{"norm_place": "pre", "bias": "none", "parallel_block": false, "extras": ["local attention windows", "gated attention", "exclusive self-attention", "capped logits"], "learning_rate": 0.00336, "decay_shape": "cos"}
Each number is 128 + 32 x the weight over its row's rms, rounded and kept within 0 to 255. Layers, rows and columns count from 0. The size above them is the row's rms in percent of the matrix's.

# layer 12 attention key, 64x64, rms 0.246, rows 24-44, columns 0-63
size [ 99 139 104 121 101 102 107 101  82  67  67  80  74  87  83  73  81  70 121 127 121]
[[ 99 125  84 100 118 128 107  93 121 114 203  94 149 145  41 158 108  88  95 113 124 147 207 121 139 122 150 111 134 188  80 110 122 100 109 132  79 141 133 125 122 210 133 117 109 116  83 123  90 124 129 134 158 144 135  94 110 116 163 166 171 188 162 118]
 [174 101 138 177 155  88  83  77 190 111 171  57 148 151  86 171 178 141  94 122 137 146 105 108 173 129 110 120 139 142  76 136 132  84 119 101 148  63 159 158  75 180 116 140 172 127 110 126 156 141 126 127 138 178 154  87 124 131 142 112 108 103 157 167]
 [ 60 109  58  88 148 151 151 112 142 108 174 112 144 146 147 102 124 181  65 137 130 154 193  67 154 110 119  99  98 173 113 109 145 125 110 134 139 124  82 109 124 217 157 118 118 133  83 132  96 163 128 109 107 125 156 169  96 155 171 180 147 119 124 143]
 [193 116 206 147 142  97 152 144 197 150 160 132 183  92 142 130 137  85 137  78 135 115  83 163 116 154 150 135 117  80 168 141 113 124 125  92 170 112 200 143 133  58 101 118 145 161 196 118 169 117 130 106 108 135 107 105 135  99 103  95  98 118 112 121]
 [180 119 184 173 156 117  96 130 172 136 156 109 187 132 146 154 150 107 175 132 141  81  55 173 132 156 106 136 187  66 120 178 121 116 102  93 203 118 134 162 146 126 101 136 140 168 216 117 140 114 109 103 106 131 135 132 149 122  98 113 117 122 132 105]
 [189 124 174 160  56 100  89 161 124 117 100  88 155 129  86 162  81  99 101 135 159 132 109 160 100 135 115 128 118 110 117 122 122 156 121 109 129 132 122 224 138  87 106 106 195 146 164 129 165 104 126 116 186 166 170 124 156 129  73  97 171 153  99 135]
 [ 49 113  40  89 103 100 142 126  86 123 134 105  82 147 136 126 112 168 128 118 106 175 154 124  98 129 120  85 142 180 114  93 104 129 115 148  51 163  92  84 112 181 155 124 101 146  76  83  77 149 122 125 126 133 127 150 129 154 153 169 177 128 122 104]
 [114 193 165 148  48 144 136 160 112 138 147 159 127  98  94 150 110 162  76 176 127 125 110 158 118 181 132 136 117 142  82 105 136 172 180 100 100 186 102 175 118 156 132 147 140 102 123 107  83 133 148  68 128 131 131 106 189 119  94 189 148 154 106  87]
 [ 66 142 115 123 142 162 183 169  71 117  94 171 108 171  72 144  69 187  79 162 111 130 115 142 143 176 103  98 110 124 105 126 169 115 115 145 127 142 128  50 187 159 125 133 128  99  63 141 108 130 140 116 111 103 111 120 123 106 138  66 151  91 149 128]
 [100 127 194  65 106  87 112 182 143 172 132 153 147 116 168 180 162 124 174 164 106 109 139 113 122 116 148 158 168 126 171 138 107 166 177  74 123  82 137 153 125 184 135 101 106 163 143 193 191 147 109  85 158 111 116 142 167 142 119 122  93 156 123 105]
 [124 128 105 123 166 146 128 133  88  68  94 175 109 193 143 128  97 179 143 157 128 138 109 103 126 151 151 117 101 123  98 135 147  73 109 133 156 173 196  84 165 124 124 183 167 101 120  97 113 158 125 188  55  92 136 139  59  94 170 131 136 107 149 126]
 [155 135 150  98 102 121 140  88 201 121 146  67 139 107 166 132 130 103 135 108 135 130 148 107 129  78 136 176 193 103 147  95 142 166  87 143 122 139 131 209  90 162 170  87 124 142 211  83 146 137 142 114 172 120 134 109 148 137 163 165 130 189 100 118]
 [ 92 113 136 112 122  82 118 156 180 148 135  71 167 102 166 154 135 110 127 163  92  96 160 159 160 130 119 138 114  68 188 138 107 228 167  86 130 167 148 188 133 180 147  78 112 144 156 180 122 106 117  84 144 109 132 103 140 114 158 153 152 130 130 133]
 [ 81  81  84 106 118  73  91 148 127 139  75  78 162 112 184 148 135 142 158 115  86 141 150 124 180 145 116 131 121  50 156 144 115 197 202  97 170 175 126 140 132 126 128 129 130 157 151 159 106 141 142 100 136 101 111  91  77 111 104 173 163 118 148 144]
 [141 144 101 125 176 104 106 130 100 139 150 155 133 172 105 124 177 155 166 172 217 130  73  96 104 131 143  91 112 164  67 112 129  65 112 107 200 111 124  90 147 146  85 155 130 137 117  83 124 118  72 187  86 145  99 127 118 147 102 106 105 146 110 103]
 [109 145  67 107  89  82  64 183 142 144  94  61 163  89 163 132 122  71 172 178 162 119 148 157 131 134 107 121 125 101 129 118 119 200 172 110 136 166 159 149 114 175 149 134 103 179 148 171 113 109 150 104 151 115 108 108 138 119  79 186 141 129 136 123]
 [125 145 102 192 170 156  64 189 179  66 109  99 148  36 197 145 146  91 162 129 140 128 115 103 123 132 105 133 158 125 128 150  63 115 126 133 109 116 173 154 127 161 157 151 124 121 146 129 129 125 108  76 121 163 162  83  88 143 159 146 141 112  94 133]
 [ 63 137 132 104 141 122 149 122 140  96 121 111 111 150 164 166 109 145 150 118 114 174 140 105 131 155 191  76 154  80 161 117  33 109 187  69 138 167  86 153 136 144  88 129 115  65 132 141 116  80 129 109  86 128 193 121 119 150 166 129 139 133 160 110]
 [140 130 104 120 121 128 175 170 145  54 149 142 191  53 141 156 126 146 160 166 177 147  59 123 172 120  94 116 173 148 150 181 143 125 141 108 171  96 115 128  96 129 146  77 159 113 116  87 192  87 104 145 161 159 162 120 123 139 128 133 123 159  80 131]
 [117 109 145 184  71 114 127 180 164 127  79 123 122 110  88 159 135 166 115 139 104 101  96  88 182 141  78 107 115 138 131  95 125 124 110 139 150  74 125 118 117 149 154 110 178 115  78 129 151 104 150  68 172 161 223  74 120 127 161  97 141 114 151 171]
 [131  94  76 113 133 139 166 144  77 135 100 185 172 109  74 158 126 137  78 128  90 129 148 126 190 173 109  84 137 159 143  91 210  93 112 182 136 101 117 111 131 202 123  88 139 113 129 172  87 103 129  99  88 141 157 143 141 124 152  93 162 117 149 130]]
# layer 12 attention query, 64x64, rms 0.25, rows 25-44, columns 0-63
size [129 106  85  98  97  78  99  60  81  69  73  72  70  90  75  92 104 112 124 121]
[[ 93  79 156  46 148 161 144  45 167  84 119 157 119 171 131 146 112  79 132 107 154 134 140 132 166 118 178 107 128 136 146 101 157 153 106 150 116  87 158  92  77 183 122 122 161 151 111  48 107 128 126  96  89 135 130 151 151 150 143 122 118 102 181 152]
 [172 156 132 138 125  85 139 144 104 135 119  62 143 102  91 146  89  72 153 107 146 161 157 165  79 114  88 111 103  83 149 146  97 177 191  91 109 141 161 161 137 127 118 193 115 108 183 170 146  90 166 116 128 104 159 126  98 123 151  60 130 186 127 119]
 [141 116 110 109 140 145 119 125 118  82 167 131 115  79 135  87 183 197 133 107 136 155 143 111  97 102 165 101 180 106  85 107 151 131 158 199 118 103  74 115 155 148 123 131 134 176 102 170 199 166  95 150 135 133 102 154 109 155 152 202  93 100 147 171]
 [153 125 185 185 195 136 106 146 161 105 188 176 156 100 143 131 144 154 134 160 113 151 132 130 100 119 152 138 181  88 157 178 115 154  94 140 133  95  97 119 139 120 126 148 112 212 167  89 145 134 108 113  94 150 114 155 165 157  83 176  82  77 123  86]
 [143 149 116 214 131 177  89 146 156 120 133 149 183  75 168 106 203 175 139 141 126 132  79 135 125  76  94 140 135 165 124 147 133 117 114 131 164 133 116 140 102 128 129 188 133  96 139 179 145 117 100 133 172 128 129 160 106 140  43 187 124 127  85 120]
 [126 204  93 141 107 121 122 147  84 157  93  95 141 145  95 176 101  73 132 136 138 129 130 148 109 101 127 131 131 142 162 161  83 120 152  49 104 208 159 158 142 149 127 178 112  78 171 133  91 106 144 121 144 128 125 139 153  96 165 108 184 194 133  88]
 [149 175  91 173 140 145  98  71 143  84 134 110 122  86 133 143 132 175 143 142 127 131 123 110  89 155 150 149 144 163 110 163  89   1 117 131 113 130 156 133 179 116 127 172 134  88 102 160 142 121 120 157 185 148 112 187 108 141 105 158 127 138  67 129]
 [133 128 150 170 107 130  97 137  87 160 172 127 160 127 148 135 235 163 126 164 144 161 126 109 121 161 123 144  71 138  82 128 104 112 154 123 115 108  89 185 118  99 147  58 131 118  88 131  91 125 189 119 164 174 126 164 128 158  95 145  58 113 120 161]
 [192 114 118 173 162 174  87  62 182  58 183  99  84 127 143  77 117 102 131  94 129 139 135 150 162 132 146 115 141  95 112 128 147 143 136 158 116 186 121  85 125 123 164 131 129  89 137  78 119 141  97 181 118 117 147 147 136  77 160 100 147  84 104 180]
 [106 149 140  88 164 112 136  89 160 182 150  52 164 167  96 153 115  73 134 152  60 123 157 140 123  90  68 137  86 165 124 130 122 110 148  86 127  86 134 197 168  81  81 131 132 128 141 156 107  95 158 127 144 122 122 125 158 161  62 125 132 138 162 101]
 [209 119 104 145 150 137 140  57 218  81 178 126 169 119 145  66 110  93  99 127 144  95 110 172 182 163 111  75 170 111 127 164 159 147 124 142 101 166 153 132  95 124 134 119 108 125 157 129 149 126 112 188 115 129  91 113 140  87  99 138 137 101 107 117]
 [132 166 131  97 139  96 146 115 145 177 162  90 188 135 124 174  99  70 123 181  78 114 134 220 167 119  79 128 114  88 116 162 126 165 183  75 167 140 122 144 130 140  67 103  98 109 142 143  58 121 116 121 123  98 164 105 158 114 120 125 129 147 139 143]
 [144 155 115 111 131 107 164 131 156 181 115  99 158 156 115 159  91  93 116 165  26 114 108 193 172  94 102 160  63 102 108 109 126 163 193  96 194 148 121 114 115 133 115 127 100 113 153 124  85 143 131 119 100  73 155 108 126 122  96 168 122 165 126 141]
 [ 89 149  89 130  89 156  86 122  47  98  54 140 114 137 177 150 171 172 131 145 149 122 104 106 127 147 154 133 142 130 123 129 125  94  97 113 153  97 158 135 106 137  97 164 166 103  70 162 134 107 157  77 173 169 163  63 129 192 153 118 158  94 133 107]
 [120 138  92 154  66 120 123 177 100 109 106  77 162 114 110 149 114  40 127 178 115 111 117 206 136  82 134 149 132 121 109 173  83 169 136 140 134 131 167 128 168 112 128  80 113 165 152 192 151 124 160  95 135 146 102 140  81 124  80 142 174 143 100 159]
 [156 139  87 181 128 168  72 141 146 109 194 124 113  72 147 133 168 141 139 168 144 138 158 174 146 140 130 147 111 115 102 128 113 154 111  98 132  51 144 129  65 127 107 119 147 165 170 141  91 165  60 132 123 149 162 102  89 158 127 125  84  82 161 192]
 [153 145 181 106 216  64 106 104 188 134 167  74 118 129 125 149 108 132 123 134 102 114 120  71 106 102 165  81 105 115 160  93 114 115 157 110 125 186 130 174 144 165 124 158  64  68 138 130 120  87 127 136 108 117 183 114 152 155 163 161 129 105 140 114]
 [118 152  96 153  96 115 165 126 150  26 145  98 173  71 144 169 127 160 122 133 164 110  56 117 103  98 125 108 140 147 151 185 144  98 154 106 141  89 141 114  87 137 161 100 157 126 138 131 174 100  96 171 146 179 131  71 109 159 135 146 146 166 109 179]
 [140 105 141 130  61 107 117 112 151 102  64  82 117 112 111 162 160 185 135 127 103  98 101  51 122 145  57  83 149 134 130  95 159 132 122 118 123  59 121 106 104 158 131 103 162 138 140 131 155 129 115  75 193 138 173  81  98 107 148  91 105 125 154 174]
 [173 113  83 121 134 148 107  99 124 165 126 116 212 115  53 136 108 110 139 126 171 109 163 123 149 169 101  51 154 142 160 103 212 134 101 160 134  83 130 124 119 181 111  87  87 101 173 148 146  74 137 100 129 132 141 173 119 141 122  89 120 134 121  99]]
# layer 12 attention value, 64x64, rms 0.251, rows 0-31, columns 0-63
size [ 78  89 106  97  95  91 108  88 101  93  86  98  86  91  87  95  75 106  74  95 105 110  98  92  91 107  82 105  98  85  78  90]
[[133 117 122 194 110 119  78 133  84 126 150  58 162 123 152 159  92 146 124 167 115  65  87 121 151 160 152  58  94 186 174 117 161 138 158 114 173 113  97 116  86 145 114 112 154 165 137 120 134  76  97 116 103 111 126 124 119 160  60 102 154 147  80 107]
 [155  92 135 108 166 220 194 123 176 128 169 155  87 130  92 116  86 114 127 129 145 164  97 149 162  82 187 117  93 138 150 161 159 132 141 166 121 133 122 105  88 111 126 123 138 130 131 122  71 168  84 158 114 108  61 108 121 113 171 101  80 115 137 177]
 [129 113 130  99 136  87 118 114  91 177 164 131  83 164 126 149 133 127 127  98 193 103 104 162 154 145 171 102 151 125 126 207 171 115 157 143 118 126 106 116 133 155 127 122 137  66 115 130 158 103   3 136 147 123 135 110 162  87 129 102 160 150 189 104]
 [127 109 114 123 172  99 118 117 114 136 130 157 141 151 116  80 130 138 129 185 175  98 150 146  92 190 110  98 176 111 151 130 113 108  97 172 145 116 127 160 205 169 164 116 123  64 127 166  95  94 111 110 158  69  43 114 155 146 149  81  82 130 158 134]
 [115 133 130 170  94  69 210 123 108 156 108 174 190 128 109 147 124 122 138  46  65 141 149 144 150 101 109  88 138 141 165 204  80 119 140  97 147 132 112 137 159 163 163  95 102 124 137 123 127  73 157  97 137 133 102 110 157 111 158  90 123 147 105  86]
 [144 147 136 174 133 106 191 138 137 153 123 140 167 103 142 135  99 131 142 175 125 205 156 185 139 151  98 151  90 188  98 124 145  89  78 199 113 124 160 195 103 126 119  76 132  74 140 109 105  86 108 144 182 138 115 130 107 120 150 104  88 165 106 107]
 [110 154 124 149 109 137  82 131 107 168 168 137 116  95 136 118 142 146 187 172 194 106  96 144 117 217 149 113 216 119 148 106 117 103  92 150 113 135 108 163 130 158 131 128 107  66 127 160 160  93  50  97 126  95 166 148 160 138  89 111 117 146 148 143]
 [111 122 155 103 148 158 167 146 152  73 104 150 103 153  73 131 189 120 105 127 134 169 150 171 110  76  95 124 184  81  65  86 191 153 106 143 117 150 116 135 154 120  86 117 175  99 139 125 102  70 101 127 114  89 118 156 136 135  63 163 120  97 159 165]
 [100 127 114 152 167 144  79 178 115  84 161 129 149 113 136 103 204 158 136 159 159 196 155 133 126 124 100  91 165 143  75  99 162 143  87 100 120 135 123 127  94 128  97 112 118 149 124 114 137 173 126  96  72 157 217 155 148  95 132 161 130  73 167 163]
 [103  69 119 116 132  63 106 126  72  98 130 102 159 160 164  53 138 137 152 211 163  50 144 159  68 163 126 105 105 129 131 132 120 136 142  99 168 117 121  99 136 140 124 139 134 185 120 104 141  80 113 114 165 138 110 165 130 184  86  99 145 140 116 114]
 [132  99 132 128 137 116  88 126  77  97 148 136 135 172  84  51 160 147 158 181 197  91 102 146 130 161 127 145 178 123 110 151 151 114  85 126 117 111 118 155 108 141 156 152 125  99 120 157 129  53  38 160 192 123 105 142 142 112 121  87 113 138 173 113]
 [135 167  98 113 165  71 138 155 101  97 133 157 146 166 142  95 116 132 144  87 126 185 167 128  82 146 130 131 117 159  92  97 149 134 122  67 122 145 114  86 148  85  87 154 148 148  97 138 165 164 105 123 135 185 122 205 141 114  83 153  68 118 208 107]
 [154  99 129  91 114 166 140  79 147 180  99 167  80 165 127 107 104 132 105 105 135 137 116 105  60 155  66 177 204  79 115 103  97 127 147 171 106 110 152 102 170 134 168 113  87  76 134 150 117 130 138 137 161  74  97 119 128 188 148 145 133 164 162 132]
 [148 105 120 105 136 120  90 130 150 218 132 129  65 110  97 113  99 115 134 157 139 101  78 168 164 198 118 132 138  98 210 161 122 100 125 151  96 106 117 102 132 129 142 146  84  88 119 168 120 167  98 128 187  80 105 119 127 145  95  59 142 144  94 116]
 [136  63 134 110 158  95  29 121 101  72 121 141 132 159 116  84 161 134 111 148 141  87 132 162 163 143 149 115  97 134 127 180 183 121  70 126  94 126 138 158 102 121 140 116 136 121 126 144 117 106  46 166 197 114  81 112 153  95 118  76 129 121 146 124]
 [113 167 139 178 119  97 129 146 152 178 118 102 142  83 140 185 132 112 131 141 100 167 131  99 145 150  51 168 146 124 109  58 136 137  94  98 135 116 161 125 111 155 139 101 110 123 137 138 143 164 188  64 105 111 203 153  99 167  61 176 155 127 100 121]
 [ 84 190 124 126 128 196 159 120 159 188 144 105  77  68  86 164 107 124 174 201 146 148 133  91 131 133 144 119 173  69 165 100 118 105 149 144 146 125 106 148 123 162 151 159  65 126 118 143 194 153 120  77 105 129 132 122 107 126 164 152 154 141 122 146]
 [156 115 135 149 129 159 138 145 125 114 111 158 178  97 111 202 105 114 123  36  65 208 126 117 118  82 106 161 132 135 103 131 145 141 170 134 162 119 176 124 192  73 149 101 132 147 148 129 133 175 221 109 127 160 119 114 128 130 123 129 112 125 129 141]
 [128 123 129  88 161 179 162 140 130 196 167 109  82  88  79 167 142 139 126 132 142 145  99  88 170 149 219 116  85 104 132 161 167 124 116 166 112 149 122  94  87 139 118 160 137 144 114 152 155 176  86 109  75 126 201 136 143  94  98 112 143  89 150 115]
 [127 169 112  90 133  75 151  94 121 171 131 112 101 146 149 140  71 118 129 158 109  91 139 110 143 182 108 133  98 123 158 158  77 124 161  76 143 126 123  73 141  93 155 175 104 176 125 126 123 224 175  84  78 148  81 152 132 162 150 124 147 148  93  90]
 [124 176 149  96 159  89 211 149 133 136  85 122 113 120  73 172 120 111 109  90  48 159 161  76 169  65 126 131 126 125  97 146 139 148 140  76 154 122 119 114 133 101 142 118 122 117 123 104 148 178 155 135 108 176 120 140 129 103 102 175 197 143  94  86]
 [133  92 117  98 142 133  79 186 123  57 155 158 125 110 134 130 176 110 121 109  47 191 153  95 148 122 109 125 142 144  83  82 156 142 109  52  93 149 130  86 103 119 128 135  94 149 107 130 135 204  95 134 136 170 141 163 133  81 134 137 107 105 179 137]
 [127 137 107 187  74 145 112 128 151 144 127 145 200 122 139 158 105 148 129 112 151 150 122 148  87 160 105 112 169 141 167  81  69 113 143 147 149 108 125 137 156 179 135  96 125 132 170 151 103  90 198  94 119  80  92 121 129 197 137 130  34 123 122 165]
 [120 167 114 174 122 176  45 130 126 124 187 131 138 135  98 152 166 117 108 126 130  78 114 140 152 130 157 157 138 145 101 164 132 140 157 183 130 114 102 154 175 156  97 117 143  68 137 141  60 114  68 165 103 131 139  75 109  78 156 127  78 114 187 155]
 [163  59 142 139 137 152 122 134 102 120 146 149 175 177 154 163 157  96  88  39  75 131 112 137 113  91 119 108  61 159  78 184 112 157 200 151 130  98 144  87 143 154 147  99 139 115 148 109  73 129 166 165 126 136 136  97 121 137 171 106 110 129 147 127]
 [143 127 115  88 138 180 187 112 155  62 138 188 144 184 136 137 159 146 134 133 145 183 139 107  78 127 117  68  86 112 152 195  90 133 124 118 116 136 120 133 176 117 144 123 116 126 122 105  88 150 139 132 120 120 113 132 210 152 218 134  87 137 104 153]
 [139 107  85 168  96 141  57 144 104 138 156 119 166 166 151 158 182 162 100 148 156 131 130 116 133 135 113  96 122 170 107  70 176 144 143  72 132  99 119  79  60 161 117  85 148 163 155 133  71 162  95 121 114  94 138 150 149 171  74 153 108  73 132 141]
 [117 140 127  92 120 182  93  95 120 115 116  97 104 118 138 207 159 144 120 128 155 102  96 133 132  89 153 127 195  83 132 176 196 157 171 168 154 127 163 146 133 107 120 105 183 133 161 125 166 129 121  99 117 105 144  87 165 135 104 145 235 118 151 142]
 [138  49 136 108 111 169 127 151 116  69 147 128  96 174 146 143 143  90 143 110  87  85 107 177 101 108 122 154 123 116 116 140 155 167 145  83 145 138 149  71 150 115  80 183 177 182 131  92 114 149 138 117  85 158 146 185 123 160 100 139 136 109 202 164]
 [146 149 130 153 125 173  92 114 187 193 119 139  86  88 158 204  95  92 102  73  76 149 124 112  98 158 110 159 160  91 143  56 107 138 132 148 116 142 141 116 148 141  94 114 112 104 128 123 119 188 151  78 106 108 102 113  73 165  92 177 134 126 162 142]
 [139 172 152  95 136 166 201 121 166 180 161 145  59 101  75 166 102  51 141  76  92 139 116 122 153 143 182 122 138  99 136 133 120 125 119 192 113 175 153 139 142 150 118 171 128  70 104 122 140 151 103 106 101 137  75 133 118 124 138 144 111 153 179 120]
 [109  82 110 108 138  63 130 132 143 126  96 125 138 126 182 120 152 129  90 139 119  97 176 147  83 114  64 111 143 101  61  84 167 147 144 220 117 126 155 117 105 181  93 100 131 162 127 121 125 124 168 126 116  93  50  80  87 158 151 130 146 115 150 141]]
# layer 12 attention output (transposed), 64x64, rms 0.263, rows 0-31, columns 0-63
size [ 87  87 102  96  92  93 113  92  70  94  94  96  86  92  94  96  89  99  74  91 116 116  99  91  98 105  86 102 106  92  87  86]
[[148 107 128 146 113 155 143 186 163 164  50 117 138 131 138  89 137 144 114  89 133 174 145 132  84  87 104 137 144  25 140 133 126 196 137 180 100 135  66 113 176 101 144 109 107 181  84 104 166 148 171 142 112 133 117 104 116  91 145 146 146 119 119 104]
 [151 150  88  91 129 109  71  89 112 116 150  87 109 108 122 134 155  78 178 156 165 117 107 143  87 127 163 134 112 229 143 152 103  43 118 131 147 129 200 133 147 152 146 138 126 132 115 107 140  83  93 111 138 186 142 141 108 132  81 192 122 148 128 120]
 [188 101 112  97 108  92  75 110 120 126 138 107 110  90 110 115 162 124 118 104 167 110 135  99 106 107 145 123 108 117 121 134 167  55 122 196 153 142 161 119  91 173 130 164 128 116  66 173 126 145 154 136 149 116 132 169 117 221 111 217 153 114 108 127]
 [114  86 121  93 109 140  71  93 163 155 132  25 123 104  91 156 116 164 156  73 170 139 122 101 124  99 159 103 136 131  97 127 144 112 185 131 154 126  77  92 118 156 117 142 168 103 140 128 163 119  78 182 138  86  93 116  80 149 134 120 148  84 142 187]
 [125 123 124 116 182 186  94 143 187 114 112 102 200  92 148 120 131 140 105  96 109  97 139 121 146 149  92  84 140 128 121  76 170 131 129 151  95 164  56 151 153 122 190  53 107 101 180 153 120 175 145 124  88  80 106 139 115 130 108 131 119  83 132  95]
 [ 30 134 167 100 138 155 110 165 152  89  98  72 114 104 110 108 113 139 107 138  96 114 148 122  65 116 176  95 142  96  93  89 105 102  75 162  94 173 127  80 151 160 155 138 131 145 149  96 159 146  94 139 118 158  93 144 117 128 188  92  80  90 103 121]
 [161 103 124  81  64 121 101 133 132 136 107  92  96 131  87 137  89  90 121 101 171 117 201  95 132  78 148 129  95 116  79 132 144 151 140 195 138 103 130  75  83 195 114 139 125 154 104  93 151 138 117 131 155  98 125 154  95 174 179 132 141 109 170 193]
 [101 127 121 132  89 103 111  88 137 137 150 135 136 122 121 147 139 158 144 122 137  54  71 104 177 168 128 155 100  87 103 115  94  31 156 103 148 138 160  80 107 136  79  95 160 122 119 137 126 145  49 135 187 116  98  90 118 108 123 153  62 135 170 134]
 [  0 160 153 186 116 146 136 149 110 146 125 133 149 126 141 139  94 193 157 147 127 114 166 131 134 137 129 145 119  99 131 143 126 151 139 114 132 103 122 175 136 142 136  97 139 165 175 131 151 116 100 190 144 103 130 157 108 128 140  77 133 179  95 114]
 [109 115 125 146 141 136 141 154 173 178 114 119 109 118  92  75 150 205  98  66 146 169 110  96 115  88 100 165 130  94 147 146 125 148 151 132 124  88  37 122 157  74 126  98 151 121 115 189 181 144 125 184  95 115 141 126  90 134 144 131 165 116  99 173]
 [158  89 110  97 104 109 119 109 105 170 120 106  92  85 102  86 119 194 144  82 163 142 152  80  95  97 181 115 128 137  96 116 169  69 159 167 136 115 100 114 122 140 138 131 136 102  66 165 191 145  93 192 132  85 117 145 115 162 155 178 125 158 119 176]
 [187 119 171 141 151 132 119 115  98 114 141 200  86  80 112 143 181 156 142 157  94 145 114 103 132 125 122 108  97 147 115  87 157  62  75 109 110 131 195 155 125  83 148 174 154 111 157 151 111 175 161 178 139 133 132 180  93 128 123 113 168 172  96 169]
 [255 117 125 122 104  83 109  69 125 131 153 113  97 161 103 128 102  90 109 141 123 108 101 122 161 144 153 133 107 153 129 124 119 117 151 101 142 136 143  80  64 138  79 161 147  63 130  82 132  90 113  98 153 112 142 107 156 135 125  57 142 124 165 116]
 [178 125 120 123 125  90  83  89 152 133 126  70 107 144 147 132  88  71 152 114 208 151 133 114 117  91 159 113 139 160 127 134 121 147 150 148 128  93 121 111  78 186 157 163 107 149  75  91 171 103 179  59 127 122 133 116 186 161 163 118 158  89 156 164]
 [106 116 122 101 117 128 131 112 110 148 123  82 116  86 112 104 120 213 144  84 186 151 124  71  81 112 165  99 165 131 110 117 140  65 176 152 143 134  84 133 144 130 164 152 135 118  91 209 186 117 134 183 133 109 116 134 112 149 146 201 104 138  90 134]
 [ 70 158 153 175 118 151 140 160 154 113 115 141 138 167 163 140 100  99 114 143 106 117 148 173 156 150 104 125 111  51 140 118 109 208 128  99 104 119 130 110 117 149  97 114 126 157 167  69 121 139 172  74 125 127 137 121 169  99 170  23 117 115 175 121]
 [115 123 125 107 133 104 111 128 129 103 149 127 122 192 130 161 116  51 147 152 150  99 149 158 164 128 133 147  76 183 142 178 104 204 111 111 145  92 178  87  75 171  84 131 135 130 154  79  86 147 120  74 134 112 155 163 159 156 124 149 118 108 194 163]
 [186 208 157 169  99 143 138 155 118 109 104 152 167 111 174 159 132 111 122 187  87  94 123 161 149 179 121  93 141 158 141  96 101 141 104  91  94 179 146 151 115  95 143 104  83 129 191  98  95 135 125 104 110 137 117  97 161  70 118  77 132  93 115  76]
 [121 140 114 132 110  91  86 133 115  90 142 135 142 139 155 157 149  61 146 143 157 128 142 164 130 112 119 144 108 201 155 172 130 132 115 144 128  95 245 153  90 192 108 157  94 141 104 110  91 130 169 110 161 181 154 162 141 175 122 189 124 160 130 128]
 [148 137 131 158 190 132 119 109 165 125 151 136 110 158 156 141 158  83 129 149 109 196  97 154 131 103  71 106  90 141 179 135 150 217 108  63 115  88 133 134 125 121 133 151 119 140 161 116 106 143 195  60 103 126 186 159 145 144  93  93 171 123 127 153]
 [ 98 128 145 159 170 120 120 110 135  83 146 213 175 141 202 142 167 143 119 146  55 115 107 173 160 153  97  97 107 135 180 101 128 145 107  72 101 158 151 144 114 126 136 118 109 114 133 139  77 180 178  91 118 126 160 171 172 109 108 137 114 131 160  80]
 [152 154 145 188 154 152 132  83  58 106 131 193 118 112 145 142 153 163 182 166 114  93 135 103 134 155 150 108 145 185 130 117  99 114 133  90 156 125 156 186 132 131 166 139 115 110 194 158 137 132 201 147 149 125 153 214 145 111 122 126 124 185 121 129]
 [143 131 135 121  99 189 123 168 158 153  85  58 124 147 109 129  87  79 134 121 132 116 144 125 150 145 108 121 143  71 107 109 121 186 114 148 108 146  96 110 161 111 128  92 146 148 170  68 133  94  80 121 121 106  87  69  89  71 136  38 154  90 155 132]
 [138 114  91 118  84 154 153 127  77 157 133  90 139 100 100 166 155 139 169 154 132 112 153 130 105 139 149 125 156  75 110 112 142  95 147 176 196 194 151 147 129 153 140 108 132 119  99  97 107 102  81 122 158 146  88 150  89 179 111 199 131  56  84 183]
 [200 166 103 188 124 159 129 138 133 146 126 128 158  69 136 107 153 176 124 127  94 120 124 145 116 146 120 138 190  96 155 111 128  90 126 137 147 203 126 185 150 101 174  88 107  89 139 142 148  91 134 141 109 170  97  99 127 115 101 118 154 132  58  45]
 [157 149 121 134 143 141 105  88 138 125 193 100 101 102 111 107 120 160 148 125 120 110 130 141 137 127  89 134 123 248 105 118 141 107 119  89 137 154 101 157 129 106 155 153 164 115 152 162 113  78  80 136 150 129  91 155  28 146  58 132 121 178 112 106]
 [ 85 129 138 194 103 174 129 173 117 160  67  96 117 121 141 111 113 153 158  98 119 147 134 127 112 139  90 137 138   0 159 121 122 162 123 147 113 125 104 154 188 106 136 119 154 163 116 115 183  82 160 149 143  99 118 123  88  87 138  85 152 156 117 104]
 [139 154 141 152  43  59 121 174 119 154 102 109 150 143 133 148 123  86 101 125 163  88 117 139 159 153  89 148  99  73 147 137 105 144 138 123 121 134 115 101  83 133  62 156  92 137  86 146  61 125  98 106 154 100 133  71 156 137  99 194  96 101 132  79]
 [208 193  93 170 114  98 141 105 104 190 133 172 104  95 118 108 192 114 133 152 153 117  78 130 159 135 103 182 118 165 142 115 105  56 148  74 143 117 170 133 125  77 123  98  97 107 141 167 130 153 138 115 126 181 162 119 122 117  79 129 138 144  94 149]
 [193 152 149 131  96 122 128 108 125  95 121 129 121 169 132 186 118  34 132 171 114 107 113 161 179 152 121 136 122 115 127 129  86 158 135 109 150 144 187  89  97 147 103 154 136 120 172  72  84 121 175  57 147 157 146 102 171 109 124  76 118  91 171 134]
 [195 135 112  91 123 111  76  90 118  86 156 145 117 134 129 172 160  45 132 156 123 100 112 142 150 125 140 133 104 194 120 135 128 101 124 126 152 139 224  93  87 177 115 165 116 103 142 107  81 151 142  71 144 174 149 157 148 158 122 163  95 121 161 149]
 [ 44 122 151 155 137 148 122 126 162 144 141  78 156 165  96 155 131 157  94 114 127 116  65 107 146 159 142 167 144  32 167 165  85 135 151  74 162 108 112 122 144 137  80 123 168  78 177 155 122  89  97 146 156 124 138  86 148 111 111 108 121  84 112 108]]